From a checkpoint of a small transformer trained on Wikipedia.
Size: 12 layers, 2 heads of 64, vocabulary 1140.
Architecture: RMSNorm before each block, rotary positions, no biases in attention or MLP, embeddings untied during training, normalized queries and keys, some layers without positions, local attention windows, gated attention, value embeddings, learned residual scales, skips across layers, capped logits.
Training: a variant of Muon for these matrices, 125M tokens.
Each number is 128 + 32 x the weight over its row's rms, rounded and kept within 0 to 255. Layers, rows and columns count from 0. The size above them is the row's rms in percent of the matrix's.

# layer 5 attention output, 160x128, rms 0.36, rows 106-159, columns 0-127
size [100 100 102  92 113  98 106  98  98 105  99 107 109  99 103  97  95 101 108 103  96  99  99  96 101 106 103  96 114  95 103  99  80 101 106 103  98 103 102  94  99 110  96 102 103 102  96  96  88  93  93 113  95 104]
[[162 147 116 112 102 122 116 111 136 133 119 165 129 101 139 160 141 138 141 172  72 152 124  91  75 145 101 150 122 126 106 146 155 152  66 157 140  92  74 100 140  67 153 148 157 159 150  99 146 124 117 124 156 151 134 234 130 114  85 110 188 153  96  94 101 189 132 169 180  74 124 139 175 138 152  64 103  92 146 121 178 101 177 125 146  99 150 151  91 115 110 156 148 152 160 101 181 119 145 148 138  84 137 183 125 141 154 144 166 125 115 139  91 137  38 143 101 201 132 106 154 179 141 164  99 120  74 126]
 [125  87 111 140  49 137 144 129 127 160 123 122  83 130 121 128 162  95 146 145 200 197 166 146  92  92  70 161 109 177 127 131  97 120 148  75 123  94 159 108  87 121 151 120 116 161 109 144 146 115 107 126 164 206 171 154 159 151  82 116 144 207 161 185 138 138 101  75 147 167 138 148 107 155 145 134 165 139 173  96 163 139  48 162 156 128 135 110 115 107 172  82  67 154  87 145 165 126 169  92 123 120  82 114  94 157 163  87 147 116 154 152 107 133 114 154 163  87 117 111 121 109 126  81 117 138  63 135]
 [180 123 100  89 109 162 102 133 156 167 100 171 119 129 101 139 124 166  67 140 101 145 155 118 118 142 148  85  80 127 136 113 132  98  71 106 121  69 134 121  80 113 114 108 152  90 160 102 126 183  82  91 124 141  81 128 156  58 157 136 160 147 131 111 126 154 189 153 158 223 105 105 151 161 109 140  98  72 181 104 183 165  97  96  99 169 114 122 124 147  93 134 134 124 122 136  93 117 172 114  91 109 110 131  96 127 127 118 112 148 107  97 119  63  87 126 102 102 138 140 138 183 136 156  36 147 212 153]
 [146 149 142 136 151 112  82 120 154 111 135 135  83 104 117 125  75 143 187 122 105 137 136  74 106 131 121 101 116 149 111 107 112 134  75 146  91 157  71 154 166 120 144 130 137  92  67 136 189 181 120 107 150 122 195  85  65 150 108 111 121 158 136  96 163 157 161 117 172  93 166 101  62  83 150 147 124 135 161 148 173  48 129  89 132  97 100 122 104 166 105 172  88 152 132  90  79 113  68 147 117 135 112 159 128  96 104 106  81 140  84  85 131 157 124  97  98 106  93 148 122  95 135 194 143 181 207 146]
 [105 125 107  82 146 136  95  90 121 101 149 141 146 115  84 131 118 141  95 166 125 172 111 132 132 119 175 106 100 127 135 140 142 116 180 136 144 102  98 114 178 102 123 152  73 118 109  85 183 122 108  73 116  73 108 155 125  87 131 128 135 120 108 144 127 127  90 152 155 137 147 155  85 107 156 100  74 130  89 151 161 122  88  86 155 137 176  92 166 166 152 141 186 146 156  88 104 157 163  79 176  81 199 122 216 136  87 165  92 189 107 103 141 100 155 170  48  79 164 123  91  71 130 130  68 114 120 119]
 [129  96 113 103 179  84 108 133 189  92 154  72 136 118  94  77 130 142 128 126 130 123 192 167 135 126 187 158 179 113 109 120 111 139 122 126 137 126 152  80 124 108 137 102 148 124 123 153 140 118 152  94 113 125 152 130 136 117 106 111 116 114 152 187 127 142 122 102 172 164 182 118  99 162 129 196 150 145 183  56  78 127 165 110 201 232 111 144 126 155  94 148 160 108  97 136  74 152 192 171 106 175 110 156 162 171 187 161 141 136  89 159  87 134 125 142  86  88  96 148 113 102 139  93 112 114  83 145]
 [106 143 115 124 136 113 168 102 121 124 146 136 139  92  49 121  39 176 105 122 133 112 147  94 157  52 103 109 126  73 114 119 132 177 135 183 133  95 123 132 143 100  94 138 146 156 118  94 191 150  90 151  69  98 133 162  83 160 137 123 102 123 156 149  85 114  97  90 117 195 120 139 101  60 134  69  83 140 135 118 157 132 150 176 184 134 110 132 187 120 169 177 143 177 120 150 136 117 115 116 132 127  88  59 110  73 119 160 142 159 157 144 112 118  36 120 148 141 135 147 103 155 108 133 177 100 150 114]
 [125 105 132 174 139 101 108 133 150  59  99 123 161 111 126 151  97 157 126 107 144  74 107 144 126 105  79 120  83 139 117 118 165 109 167 116 143 129 100 109 132 145 174 116 171 154 120 116 173  67 114  55 151 116 199 105 162  94 130 161 105 108 173 109 126 100 127 133 133 112 128   3 137 139 144 110 107  98 103  98 117 132 157 136 163  80 100 118 161 164 100  79 129 114  73 158 106 181 122  43 152 111 108 188 112 109  99 101 143 127 145 103 119 131 145 189 135 110 141 116  94 132 177  91 205 102  92 167]
 [112 143 141 145  70  89 137 108 125 102  80 172 121 111 133 139  89 133 128  98 181  61 146 128 191 119 124 123  94 117 167  98 152 105 120 171 142  88 109 136 216 111 128 143  77 157 141 192 133 154 114  66  93 149 136 164  82 104 145 155 126 143 123 133 147 153 112 144 109 121 150 158  47 178 114 148 104 125 130 138 134 124  68 111 146 112  89  68 138  98  95 160 175 150  84 134  98  47 136  95 104 108 129 125 112 133 107 163  82  70 113 136 168  92  83 130 103 188 122  76 148 142 166  69 112 141 168 154]
 [115 147 183  73 120 114 146 150 188 135 113 161 151 126 188  91  95  84 165 125  80 125 108 106 117  37 149 113 111 118 147 135 140 137 141 138 176 122 164 133 158 169 163 118 153 136 125 130 150 134 157 172 124 183 169 143 148 200  61 113 163 132 101 125 172  88 133 141 129 101 131 165  63 106  69 110 121 115 128 133 104 155 167 110  74 150 140 104 171  68 106 105  86 162 132 124  78  67 127 129 117 115 113 201 130 168  73  97  81 158 113 144  92 109 112 130 107 141 121 144 117  86 175  91 134 112 181 176]
 [155 123 118 144 119 139 149 142 121 163 134  80 112   8 105 114 115 120 102 183  58 128 100  94 101  80  80 138 193 129 149 144 172  98 178 143  85 130 167 129 102 121 145 100 103 155 124 117 142 114 116  87 151 123 152 100 171  97 172 101 120 105  90 128 186 144 134 107 150  84  62 125 110 153 216 144 186 180 153 158 152 178  80 142 109 149 129 137 156 141 156  85 118 147 110 142 145 101  96 108 149 146  58  99 122  47 126 105 161 119 130 130 144 112 131 181 156 115 104 157  87 121 119 105 137 100 154 133]
 [134  89 149  90 130 128 183 198  98 164 129 125  58 159 143 162 146  85  92  90 122 129 144  32 179 144 163 136  75 153 101 141 154 123  74 118 113 126  97 110  60 128  96 161 150 172 127 120 176 137 195 128 147  94 118 167 129 135 140 118  89 113 153 107 115 130 133 147 113 155 120 122 143 149 146  96 155 180  71  64 150  86 109 155  68 177 137 124 134 171 158 106  54 130 113  90  89 122 143 132 127 146 122 137 123 106 104 148 121 118  66  74 110 140 131 117 109 181 136 108 140  83 136  92 154 169 145  60]
 [138  75 106 110 205 153 173 158 175 127 145 132 117  80 121 127  69  94 117 168 141 120  96 149 124 150 168  98 101 109  87 156 156 111 115  93 168 177 128  95 159 125 111 130 168 119 107 126  97 111  82 130 125 186 129 127 118 140 161 115 125 114  43 122 107 168 171 159 185 137 146 146 139 104 114 125 123 138 154  90  94 101 124 186 160  94  91  90 166  95 120 120 112 150 121 103  82 175 125 101  51 151 156  89  92 111 136 101 143 119 159 175 148 107 133 196  94  92 133 130 235 103  87 125 137 167  80 114]
 [124 177 105 167  72  57  68 143 113 128 143 116 128 156 105 163 161 148 125  99 161 146 136 116 102 103 136  65 130  98 157 165 106 156  92 158  98 148 102 122 103 157 176  94 124 176 143 112  77 200 135 133 160  80 145  57  60 110 116  98 103 101 130 133 152 111 136 119 107 177  91 155 161 116 160  93 159 130 148 148 126 129 101 114 116 120 106  94 148  50 130 142 105 159 122 183 164 160 140 160 166 129 167 133 166 122 126 120 137  80 183 156 168 122 109 202  98 154  49 164 134 119 142 162 139 122 146 188]
 [171 131 116 110 151 145 121 176 108 106 114 197 149 160 113 122 143 131 133 184 142  92 114 163  67 147  57 146 152 129  75 118 175 124  85 121 133 106 103 158 172 173 126 124 104 130 150 114 127  59 147 144 115 130 126 148 175  91 100 120 141 130  85 101 130 160 174  99 121  92  55 185 131 178 138 173  95 116  77 137 116 103 116  58 131 222 100 148 144 105 162 112 126 114 166  87 106 102 169  78 146 100  94  73 146 146 149 107 121 131 147 195 126 142 166 132 105 165 135  89 156  85 152 159  73 102 114 126]
 [131 130  99 125 149 155  91  74 178  86 153  88 118 152 144 128 169 167 111 139 118 136 100 110 124  87 193 135 115  90 178 107 103 182 131 198 104 169 113 123  99 122 132 122 151 167 133 189 151 192  93 120  50 138 136 170  88 176  96 125 165 139 127  91 165  74 115 149 151 102 127 114 103 176 134 114 143 122 135 101 137 144  89  82  73  96 149 133 103 149 112  86 197 109 152 171 127 145 158 110 163 100 153 118  61  98 131 134 155 132 176 132 111 182  64 153 171 102 120 110  63 107  76 113 147 102 116 102]
 [ 90 171 175  85 175  97 145 133 180 125 118  88  73 169 151 111 122 128 119 133 137 160 119 141 102  97  87  50  92 149 132 114 117 131 116 106 115 141 135 192 147 139  73 122 123 177  96 174  74 132  93 148  96 102 180 121 143 179 173  58 136 116 132  90  86 101 156  82 102 222 128 182  95 136 143 109 158 143  91 168 117 113 102 193 104 129  97 168  75 134 107 121 110 140 132 108 113 116 166 118 164 146 162 101 104 117  79  74 169 120  84 150 112 141 120 127 134  81 120 109 128  80 149  86 112  80 129 108]
 [ 84 186 160  78 110 137 136 121 123 144 170 133 173 134 168  70 141 109 118 129 108 123 151 125 104 124  58 150 134 143 153 106 125 175 124  99 184  89  74 111 194 151 138 125 128 170 181 129 115 151 100  82 166 110 129  95  92 128 147 110 124 165 136 153 165 140 120  75 139 110 112 139  81 121 105  78 126 130 143 128 140  73 117 102  69 151 158 113 164 154 147 142 114 106 145 158 149 123 129 132 119 221 164 121  67 176  75 155 143 128 104 177 184  93 101 164 150 147 169 176  81 132  76 147 104 157  45 111]
 [ 73 148  76 129 120 112  97 150 168 107  86 125 129 176  81 181 120 100 106  88  99 118 110  87 122 109 116 106 154 152 139 143  90 137 119 118 137 143 133  87 140 100 165 132 124 176  66  89  84  83 127 163  73 127  87 153 108 163 129 148 178  76  74 114 129 168 134 169 161 146 139 123  81 101  98 114 127 186 102 111 101  98  83 147 110  99  90 100 136 157 141  97 192 141 166 151 157 136 197 161  92 100  95  99 136  94 124 135 133  27  76 153 100 100 133 115 127 175 202 147 148 118 144 127 111 112 178  98]
 [108 160  89 153 146 100 195 122  60  92  98 152 126 182 131 132 104 218 168 165 112 122 109 163  81 139 140 142  96 129 171 155 102 110 179 108 109 131  85 102  73  69 147 153 156  98 131  80 142  77 128  92 122 138  85 108 134 116 136 142 135  91 114 168 128  99 148 111 161 199  79 137  94 136 188 111 134 142 152  66 113 100 101 156 123 120 102  99 120 139 117 182 121 165 173 183  98 118 111 119 102 127  98 128 132 129 104 136 159 121 167 112 168 137 186 154 152  92 113 149 189  98 174  91  90 178 178 140]
 [135 150 103 161 153  71 136 140 186 114 149 148 114 165 127 126 120 159 148 172 147 149 147 113 127 198  71  93  91 144 162 133  77 173  55 120 139  93 123 121 117 146 143 128 130  93 125 126 185  94 158  86  89 210 142 114 100 103 156  85 136 117 140  97 144 133 141  98 173 184 105 185 129 166 127 113  57 109 129  77  99  70 124 180 110 112  85 155 162 163 117 118 106 147  61 111  91 137 155 137 122 140 199 171  97 148 117 122 229 129 139 109  95 135 146 101 133 144  98 157 106 117 111 136 128  78 133 123]
 [ 77 124 140 105 159 121  95 149 127 162 145  82 123 100 114 115 145 107  69 112 148 145 102 110 117 124 102  75 156 114 125 116 135 137 166 123 122 108 136 157  84 114 132 161 190 140  90 181  70  89 117 129 107  96 141 121 110 103 133 105 142 135  84 106 199 108 185 119 126  66 144  81  96 153 105 156  51 194 124  51 139 127 107 179 122 126 208 148 134 143 132 172 111 177  65 149 157  68  96 114 142 117 156  70 151 112  79 112  79 107 124 143 166 168 147 165 132 105 111 123 108 140 150 131 175  56 110 138]
 [112  92  85 153 146 123  93 117 124  49 122 175 132 105 139 115 136 130 140 157  73  97 160  48 180 148 147  92 195 130 132 186 161 159 174 149 149 131 111 107 144 162 111  99 117 142 111 169  97 117 136 152 151 147  92 140 100 179 158 106 138 164 104 141 137  95 168 130  98 202 189 128 104 137 186  97 104 117 119 134  91 153 135 160 146  74 148 114 142 160  97 105 109 104  86  78 122 119 153 163 115 183 158  45 162 164 192 130  90 162 116 127 109  93 121 155 112 164 114  80  83 115 137 148 121 171 174 109]
 [ 64  90 115 126 125 123 147 169 187 144 110 121 131 146 188 102 175  79 112  52 100 134  88 146 162 117 124 141 165  49 142 169 174 172 136 107 191 135 141 130 109 143  59 103  99 125 108 115 144 130  81 109 120 140 134 138  64 152 130 134  97 138  80 134 138 154 174 114 126  87 137 157  73  95 144 144 209  71 129  86 115 106 110 135 143  85 148 124 107  38 155 142 108 104 153 159 119 147 145 100 143  85 171 128 112 166 125 113 105 125 106  40 139 135  98 129 145  82 134 149 133  89 107 151  83 120 152 119]
 [132 101 151 180  95 178 158 106 150 133 117 146  82  69 144 136 168  87 175 117 139 147 168  74 154 188 130  97 163 111 146 111 150 123 112  67 170  77 140 133 131  90 157  99 174  70  68 111 129 200 129  81 109 132 162 152 146 131  77 108  97 160 120 148 127 169  71 128 105 138  96 219 123 135  97 104 112 100  88 101 167 125 128 125 182 129 152  99 179 199 128 157 140 144 169 158  79 105 120 112 137 115 143 114  92 158 178 117 150 137  96 134 132 154 150 132 142  74 100 178 116 179  97 145 121 117 142 157]
 [201 134 105 107 176 117 124 179 116 154 147 130 114  74 159 111 171  57 143  82 149 163  96 146 109 114  70 129 123 151 123 147  76 190 140 126 143 146 141 145 166 158  95 139 103 137 132 134 145 109 143 112 134 117 174 136 191 196 169 124 121 113 119 143  82  75 160 102 142 169 136 154 102 137 124  85 166 117  57 150 143 116 115 110 187  75 228 197 146  97 121  59 119 111 180 111  90 120  77 147  98 142 113 135  87  96 153 150 128 141 156 158 126 122 152  97 102 125 123 141 104 133 161  97 181 135 148 153]
 [150  50 161 175 109 136  92 116 148 149 119  98 163 126  68 141  81 142 152 168 125 174 139 166 131 124 120 127 131 136  83 116 153 136 158  94 166 109 171 118 139 136  89 117 167 113  51 188 132  61 103 145 108 139 128 135  95 158 128 136 167 160 105 157  37 162 178 158 146 121 135 145 137  94  68  97 104  40 131 148 114 147 136 147  76 110 129 152 127 171  87 102 171 109 138 181 112 105  67 114 134 213 128 127 131  91 101 162 141 108 132 163 168 107 156 133 156 130 116 151 178 130 101 129  77 119 164 121]
 [119 108 159  70 171  97 109 181 129 138 160 103 166 174 142 131 174  95 225 136 101 175 120 109 148 103  87 158 142 120 147 151 127 129 152  75 109 141 170 113  94 134  89 180 155 164 142 101 104 136  71 170 153  98  91 120 107 147 116 163  34 130  93  98 112 129 143 170 104 193 182 106 169 123 144 113 145 107  77 135 142 122 135  78 167 201 139 105 109 123 101  83 181 157  94 169 118 120  96  85 124  98 108  95 168 145 136 147 152  97  61 104  98 140 151 107 126 143 105 124 107  71 121 144 149 141 134 104]
 [205 163 120 163 116 150  86 138 175 112 139 163 122 137 167 134  98 117 157 106 125 183 148 118 154 138  95  97 118 147 113 116  75 143  97 144 181  76 151  97  92 108  89 121 122 135 132 152 144 135 106 112 155 166  88 125 118 162 112 123 170 155 135 160  83 180 198 159 162 165 124 148 106 112 121 116 134 208  63 117  95 160 116 153  68 164 148 117 136 167 154 116  73 158 104 183 125 175 156  87 115 124 165 108 136 133 176 109 101 122 172 162  66 159 167  78 114 128 107 110  95 133 118 222 143 151  87 153]
 [104 174 133 165 110 150 121 130 104 137 122 155 108 174 178 182 156 192  87 135 168 133 121 110 121 139 137 120 130 101 154 102 131 175  89 139 147 125 135 114 118 161 127 123 202 123 126  94  91 155 162 115  95 142 122 125 119 172  98 126 131  60  92 138 171 174 139  98 167 127 178  80  37 164 106 137 132 156 161 154  89 150  98 100 184  99 113 144  85 105 137  83  92 139  76 166 129 113  47 114 177 127 160 123 137  95  97 156 100 171  99 146  99  95  76 149 102 175  80  84  93 142  79 161  99 158  98 151]
 [ 79 136  97 116 138 125 160 106 112 166 116  74 127 136  70 136  82  92 128 128 151 136 111 131 134 169 126 127  80 142 127 138 111  65 132  97 139  54  99 105 160  87 156  84 148 146  94 142 138 114 147 160 144  91 161 118  50  98 146 133 119 132 105 110  96 140  95 124 155 165 106 138 118 158 136 116  94 154  82 141 128 159 109  63 127 135 129 172  97  34 163 145 112 154 114  30 151 171 100 112 118 175 106  94 103 161 109 136 130 131 175  58 126 167 117 149 111  61  55 125 187 101  93 129 169 100 123 136]
 [155 150 135 123 158 197 118 130 107 157 114 103 181 106 147 163 137 151 138 125 143 149 166 135 135 132 143 107 139 137 130 149 168 156 149  77 143 155 112 131  92 166 103 157 130 142 113 122 114 100  99  59 104 104 111 121 110 196 196 116 114 144 155 181 170  97 115 133 159  95  89 131 129 172 136 126 138 150  82 141 123 142 188 137 168 193 132  90  92 144 129 138 172  93  99  98 150  53  77 167 101 129 103 177 128 193 156 107 158 141 113  80 144 141 106  83 134 160 123  44 135 165  62 102 208 106 176 154]
 [181 149 147 145 186 126 145  94  85 162 148 101 136 104 117  97 129  73 160 120 150 104 106 114 140  99 132 150  90 114 144 116  97 127 102  98 183 121 120  73  94 127 107 138 152 134  74  78 121 169  39 139  96 125 124 169 139 137 116 180 140 131 133 104 174  85 100 107 175 149 171 142 151 114 157  77 110 162 152 131 146 101 127 125 136 135 150 143  72 117  97 173  93 138 125 144 176  88 100 143 165 145 222 154  68  98 128 137 169 134 168 157  98 149 194 108  85  58 157 136  80  91 161 146 143 187 157 153]
 [146 116 115 116 165 106 121  93 120  61 132 134 118 130 151 104  33  38 131 156 135 134 141 102 120 104 167 113 143 112 107  90 107 125 173  90  82 112 145 138 111 176 146 153 151 127 130 101 110  71  58 120 147 143 114  54 146 101 125 150 125 172 119 130 189 127 104 111 125 180 100 181 121  88  94 144  52 149 138 145  87 145 136  79  89 143 179  94 129  78 165  94 131 133 128 132  87 162 123 135 164 111 138 133 178 130  94  58 174 103 156 153 135 126  86  66 103 156 107 170 130 195 145 148 151 122 142 124]
 [195 125 136 136 166 126 136 175 143 120 149 161 125 129 145 169 103  64  69  99 111 105 137 187 147 101 161 163 148 149 126 127 124 188 117 144 115 153 168 165 144 145  95  99 158 183 131 162 169  86 164 155 141  87 130 153 151 129 121 106 108  75 165 189 127 122 152 145 147 157 113 131 148 166  89 210  61 184 122 110 151 103 152 114  65  80 133  99  92 139 155 133 115 195 123 159 198 119 106 110  89 135  95  98 123 140 103 161 127 134  61 163 140  97 120  97 133 109 129 179 130 125  81 159 117 133 193  87]
 [ 87 147 109 175 153 145  80 118  80 109 161 134 112 124  90  81 139 138 144 112  82 186 154 141 143  90 153  95 109 112 112 129 120 117 141  52 157 166 105 109 108 192 130 127 164 149 108 148 130 129 171 119  69 184 144 139 131 122 146 152 151 108 118 172 147 133  98 150 110 110 160 108 152 152 226 144 141 163 107  79 150 177  82 143 156 147 143 113 118 110 180 155 186 140 130  87 120 115 112 108  73 105 138 140 128 168 118 119 159 119 140 150 118  12 154 106  73 117 128 141 105 153  80  38 127 153 136 167]
 [122  89 163 131 168 130 104 151 136 178 134 131 114 112 160 126 126 142 127 180 177 152 111 108 131 166 134 182 117 152 164  80 137  90 161 148 128 124 137  91 145 105 188 125 152 152 150 114  89 106  93 171 165 126 177 110 125 115 180 155 117 126 182  42  77 172  89  37 107 140  97 142 100  81 144 141 163 122 107 149 112 115 131 161 133 160 162 106 125 172 114 172 167 105  95  93 146 126 146 139 147  34 132 129  86 148 162 122 156 118 169 126  97  90 119 140 145 117  61 181 132  56 155 162 152 191 146 135]
 [128 120 128 127 145 117 179 163 100 136 213 169  87 129 104 115  94 144 154  86 144 123 121 144  96  95 124  80 149 118 173 106 115 159 120 168 129 161 176 136 164 150 149 135 123 127 152  94 125 127 165 116  83 126 154 130 178 142 122  80 178  77 147 117 106 100 151 103 176  81 136  83 206  68 196 139  62  83 138 152 152 111 104 144 175  97 139 138 120 123 119 179  81 115 100 140 100 158 165 168 120 154 146  51 129 130 140  79 143 104  98 201 161  74  95  90 145 155 121 169 135  86 114  85 122 110 129 101]
 [101 118 185 172 144  85  78 144 124  79 111  86 116 141 100 150 179 164 129 154  92 111  83 113 102 114 132 128 123 175  75 183  55 153  90 134 112 124 156 165 114  74 165 138 111 135 108  84  76  70 163  76 175 129 142  55 143 124 143 140 172 156  81 124  88 131 165 151 121 151  70 133 118 123  94 103 134 138 160 164 120 123 164 130  76  91 178 101 128 148 162 159 126 105  88 100 150 140 139 147  90 121 148 159  68 172  91 178 109 116 138 135 123  74 185  86  65  99 173 139 120 127 107 135 131 114 156 135]
 [113 102 129 114  99 149 150 101 134 122 118 113  68 129 136  69 110 112 124  99 122 149 151 125 138 143 168 167 180 157 110 192 115 147 142 127 116 140 150 138 117 193 162 112 138 151 137 128 129 140 146  95 155  70  87 115 101 157  90 114 127 141 213 107 117 148 169 158 147 168 121 142 121 103 168  82 147  85 105 100 133  78 123 110 213 212 153 107 132  74 136  92 155 122  96 188 125 152 155 138 151 119  78 179 113 124  98 161  94 131 149 163 143 154 148 178 186 133 145 117 158 139  77 161 142 129 245 132]
 [115 106  78  69 150 116  75  72  98 135 120 111  97  39 155 122 101 142 122 145 156 137 119 136 149  84 165 109 146 144  95 224  65 131  90  77 145 151 125 153 116 136 153  99  92 119 129 165 167 121 169  86 100 144 133 115  76 146 135 147 118 137  96 103 127  98 122 109 148  49 169 138 157  95  87 115 147 160 152 134 106 134  98  87 177 173  51 103 152  99 134 126 144 126 111 137 155  91  85 126 127 150 114  98  76 165 180 141 144 106 106 125  76 146 152 106 194 118 153 166 109  97 187 148 163 115 143 167]
 [136  94 133  49 137 103 143  89  72 120  98 118 138 183 124 110 114 138 140 111 105 148  93 138 177 117  84 165 121 138 118 130 148 119 132 105 150 116 116 151 148 139  82  30 105  96 123 117 160 123 159 102 100 124 115 173 186 138  81 114 110 125 183 142 127  92 112  80 141 135  73 138 126 129 110 145 115 172 125 147 165 154 125 164  96 150 118 126 122 125 108 125 119  96 142 183 165 155 207 169 169 113 157  98 135 130 159 139 132 100 115  94 167 124  84 153   0  88 117 148 136 149 110  72 179 169 141 189]
 [147 134  92 126 114 148 128 138  62 138 119 170 101 111 118 105  87 116  69 146 116 151 155  95 114 154 140 115  68 129 169 127 119 110 128 157 129 123 128  96 191  43 133 147 149 157  73 123 141 129  77 161 122  98 150  72 164 133 134 117 165 130 110  70 132 143 146  87 189 252 117  91 129 125 100 205 146 107  94 130 158 163 153 102  90 152 148  44 148 142  72  90 137 118 164 164 149 141 102 128 119 102 112 158  99 156 118 132 143 155 100 172  93 168  98 147 127 147 124 149 132 159 169 147 113 101  83  92]
 [115 127 158  79 160 155 135  85 113 147 109 137 124 152 113 177 118 105 127 210 132 104 120 117 132 143 124 105 122 117 103 126 246 138 167 184 149 185 109 180 134 114  94 136 121 140 192 101 128 148 115 108  95 107  83  88  82 147  90 110 207 119 165 135 140  68 147  89 102 102 164 112 109 131 117 123 115 119 217 128 152 143 141 102 182 130 116 137 115 141 129 174 139  79 148 111 109  77 135 143 106 183 129  69 183 175 137 111 147 178 156 186 119 116 130 125  99 128 150 155 155 129 111 168 166  74 133 143]
 [114 145  74 115 104 160 204 159 131 177 134 133 110  89 143 103 157 180 116  85 213 170  85 127 101 110 137  92 127 171 170 175 119 128 146 170 159 139 137 143 164  87 137 119 145 174 169 128 115 107 109 172 138 195 102 178 129 107 106 135 127 134 148  74 151 126 154 103  99 134 149  98 154 206 165 151 108 157 143 120 159  92 149 164 106 128  96 128 147 152 159 129 127 157 195 122 156 177 154 170 153 170 114 170  78 121  88  87 103 132 134  95 160 111 113  82  68 122 141  67 112 183 182 120 129  95 112 137]
 [104 108 163 122  95 106  87 156 107  92 148 112 170 102 106 139 179  96 146 164 127 114 132  74 101 187 144 126 151  92  93 116 104 112  92 125 161 171  86 179 167 136 158 159 151 162 116 121 112 180 153 126 152 148 134 111 109 137 115  85 168 129  69 144 128  99 103 125 108 120 104 139 106 138 105 200 161 110 170 131 164 136 132 138 164 156 143 133 129 157 110  69 159 155  70 118 149 147 194  90 155 114 152 126 165  58 113  57  50  86 193 156 142 155 105 113 116  79 112  78 170 102 114 148  88 200 125  99]
 [115 153 111  88  93 186 117 127 163 126  66 162 118 144 142 153  86  92 113 156 162 101 122 114 136 135 120 111 159 125 192 103 101 135  81  87 133 108 117 130 135 138 117 140 151 154 146 128 116 109 183  54  69 110 111  86 103 164 125 166 123 118  98 107 192 131 150 123 171 208 154 112 155 139 161 106 130 153 140 120 116 175 183 165  95  99 168 105 164  88 114 120 138 143  93  85 134 143 172  93  88 154  58 146 167  91 107 134 203 127 141  93 145 161 150 135 129 144 152 194 192 129 112  81  95 196  90 154]
 [171 121  91 157 101 109 107 139 118  95 144 103  97  97 128 150  93  96 168 195 137  93  71 166 151 145 114 108 181 194  99 178 141 172 132 128 154 111 123 112 162 133 136 167 121 123 162 113 141 112 129 124  85 156  68  76 132 141 121  87 181  78 151 147 133  98 121 107 135 148  92 146 119 146  94 127  84 112  84  99 191  88 125 167 134 167  52 101 118 151 174 170 159 144 150 110 101  70 116 149  96 125  85 104 110 124  40 125 139 120  82  73 102 186  58 164 123  82  95 135 149 105 129 138 137 104 148 113]
 [145 146 104 123 106 150 157 127 135 129 149 124 137 130 160 135 143 145 174  93 128 125 129  73 121 215 119 127  82 103  53 102 136 160 122 146 136 144 120  99 156 183  98 121 134 101 138  80 122 126 104 129  84 119 139 149 164 174 156 128 155 147 151 188 166 150 138 124 117 126 137 149 156  71  65 208 108 106 178  81 141 139 123 124  56 119 125 150 126 135 102 176 158 126 116  84  66 195 165 130 210 163 113 128 120 112 117 121 126 141 174 199 161 103 169 191 139 148 188  79 148 130  92  86 143 153 158 118]
 [ 84 154 124  90  88 166 102 142 105 111 120 210 120  77 151 103 147 142 144 170 126 109 100 175  95 144 142 155 157 114 158 142 134  85  63 137  89 181 159 137 148 154 174 139 150 125 147 178 154  96 149 159 145 136 104  84 146 112 107 163 110 143 124 137 152 134 135 171 136 172 203 128 119  59 157 132 132 142  72  82 195 126 117  59 130 131 144 124 128 128 209 148 121 105 125  72 129  90 120 168 114 136 112 109 144  50 129 156 124  86 111 146 152  86  92  78 149 127  87 113 137 110  85  93 163  67  85 104]
 [163 196 123 132 151  84  94 153 137  95 181  91  50 181 123 155 141 125 151 130 114 116 162 137 115 110 175 176 152 104 160 214 129 118 164 146 154  94 177  70 156 169 129 115 135 109 162  77 150 182 110 134 114  99 112 112 125 116  93 126 136  89  70 147  76 144 128 103 110  71  89 116 115  88 107 144  88 125 157 146 200 150 187  86  67 127 114 151 175 126  89 100 104 160 104 135 142 151 149 135 121 174 107 136  69  88 105 132 145 133 141 132 107 119 145 139 154 129  73  74 158 157 144  75 152 135  90 108]
 [136 173  84 131 186 169 140 153 162  87 124 113 111  84 126 106 147 149 106  99  97 174 113 144 120 182 146  73  90 159 135 118 150 142 135  82 125 138 139 113 177  90 166 163 152 117 142 150 152 156 148 166 120 121 117  90 163  85 178 122 135 157 164 103  97 140 129 130 165 110 115 146 133  55 137  62  84 192 131  95 175 113 121 114  92  81 152 107 143  62  87 164 133  88 160 128  92  58  97  87 101 139 121 165 126 153 118 141  76 100 161 167 128 123  93 170 124  91 140 107 182 100  70 144 160 153 110 208]
 [111  40 117 128 120 121 125 133 129 148 116 102 100 142 170  95 150 120 135 194 133 155  94 155  87 115 153  90 119 161 122  75  77 118 125 162 130  87 109 152 119 154 117 170 123 172  80 144 119  86 142  90 141 133 122 152 169 112  92 104 105 130 140  90 131 108 130  98  86 145 125 145  80 166 101 126 139 116 199 131 182  73 113  98 139 181 127  52 132 149 162 164  97 120 102 106  89 200 115 109  99 159 129 137  93 167 165 130  42 149  69  97 135 194  87  70 141 132 188 147 148 143  85  84 143 143 123 129]
 [159 121  73  87  97  73 162 141 169  82  85 119 111 111 114 138 142 183 162 162 138 118 150 128 106  75 149 138  94 101 136 123 170 152 147 108 129  92 137 126 161  82 179  88 156 115 135 137 130  76 154  64 118 110 130 148 160 144 175  95 130  61 136  69 162 166 173 101 162 112 157 144  97 126 104 102  86  77 152 130 122 101 120 117 124 103 127 151 200 120 117 168 153  68 107 146  93 112 125 146 116 147 144  69  96 136 101 171 141  81 103  81 132 103 225 102 118 181 145  84 104 149  61 129 112 147 101 157]]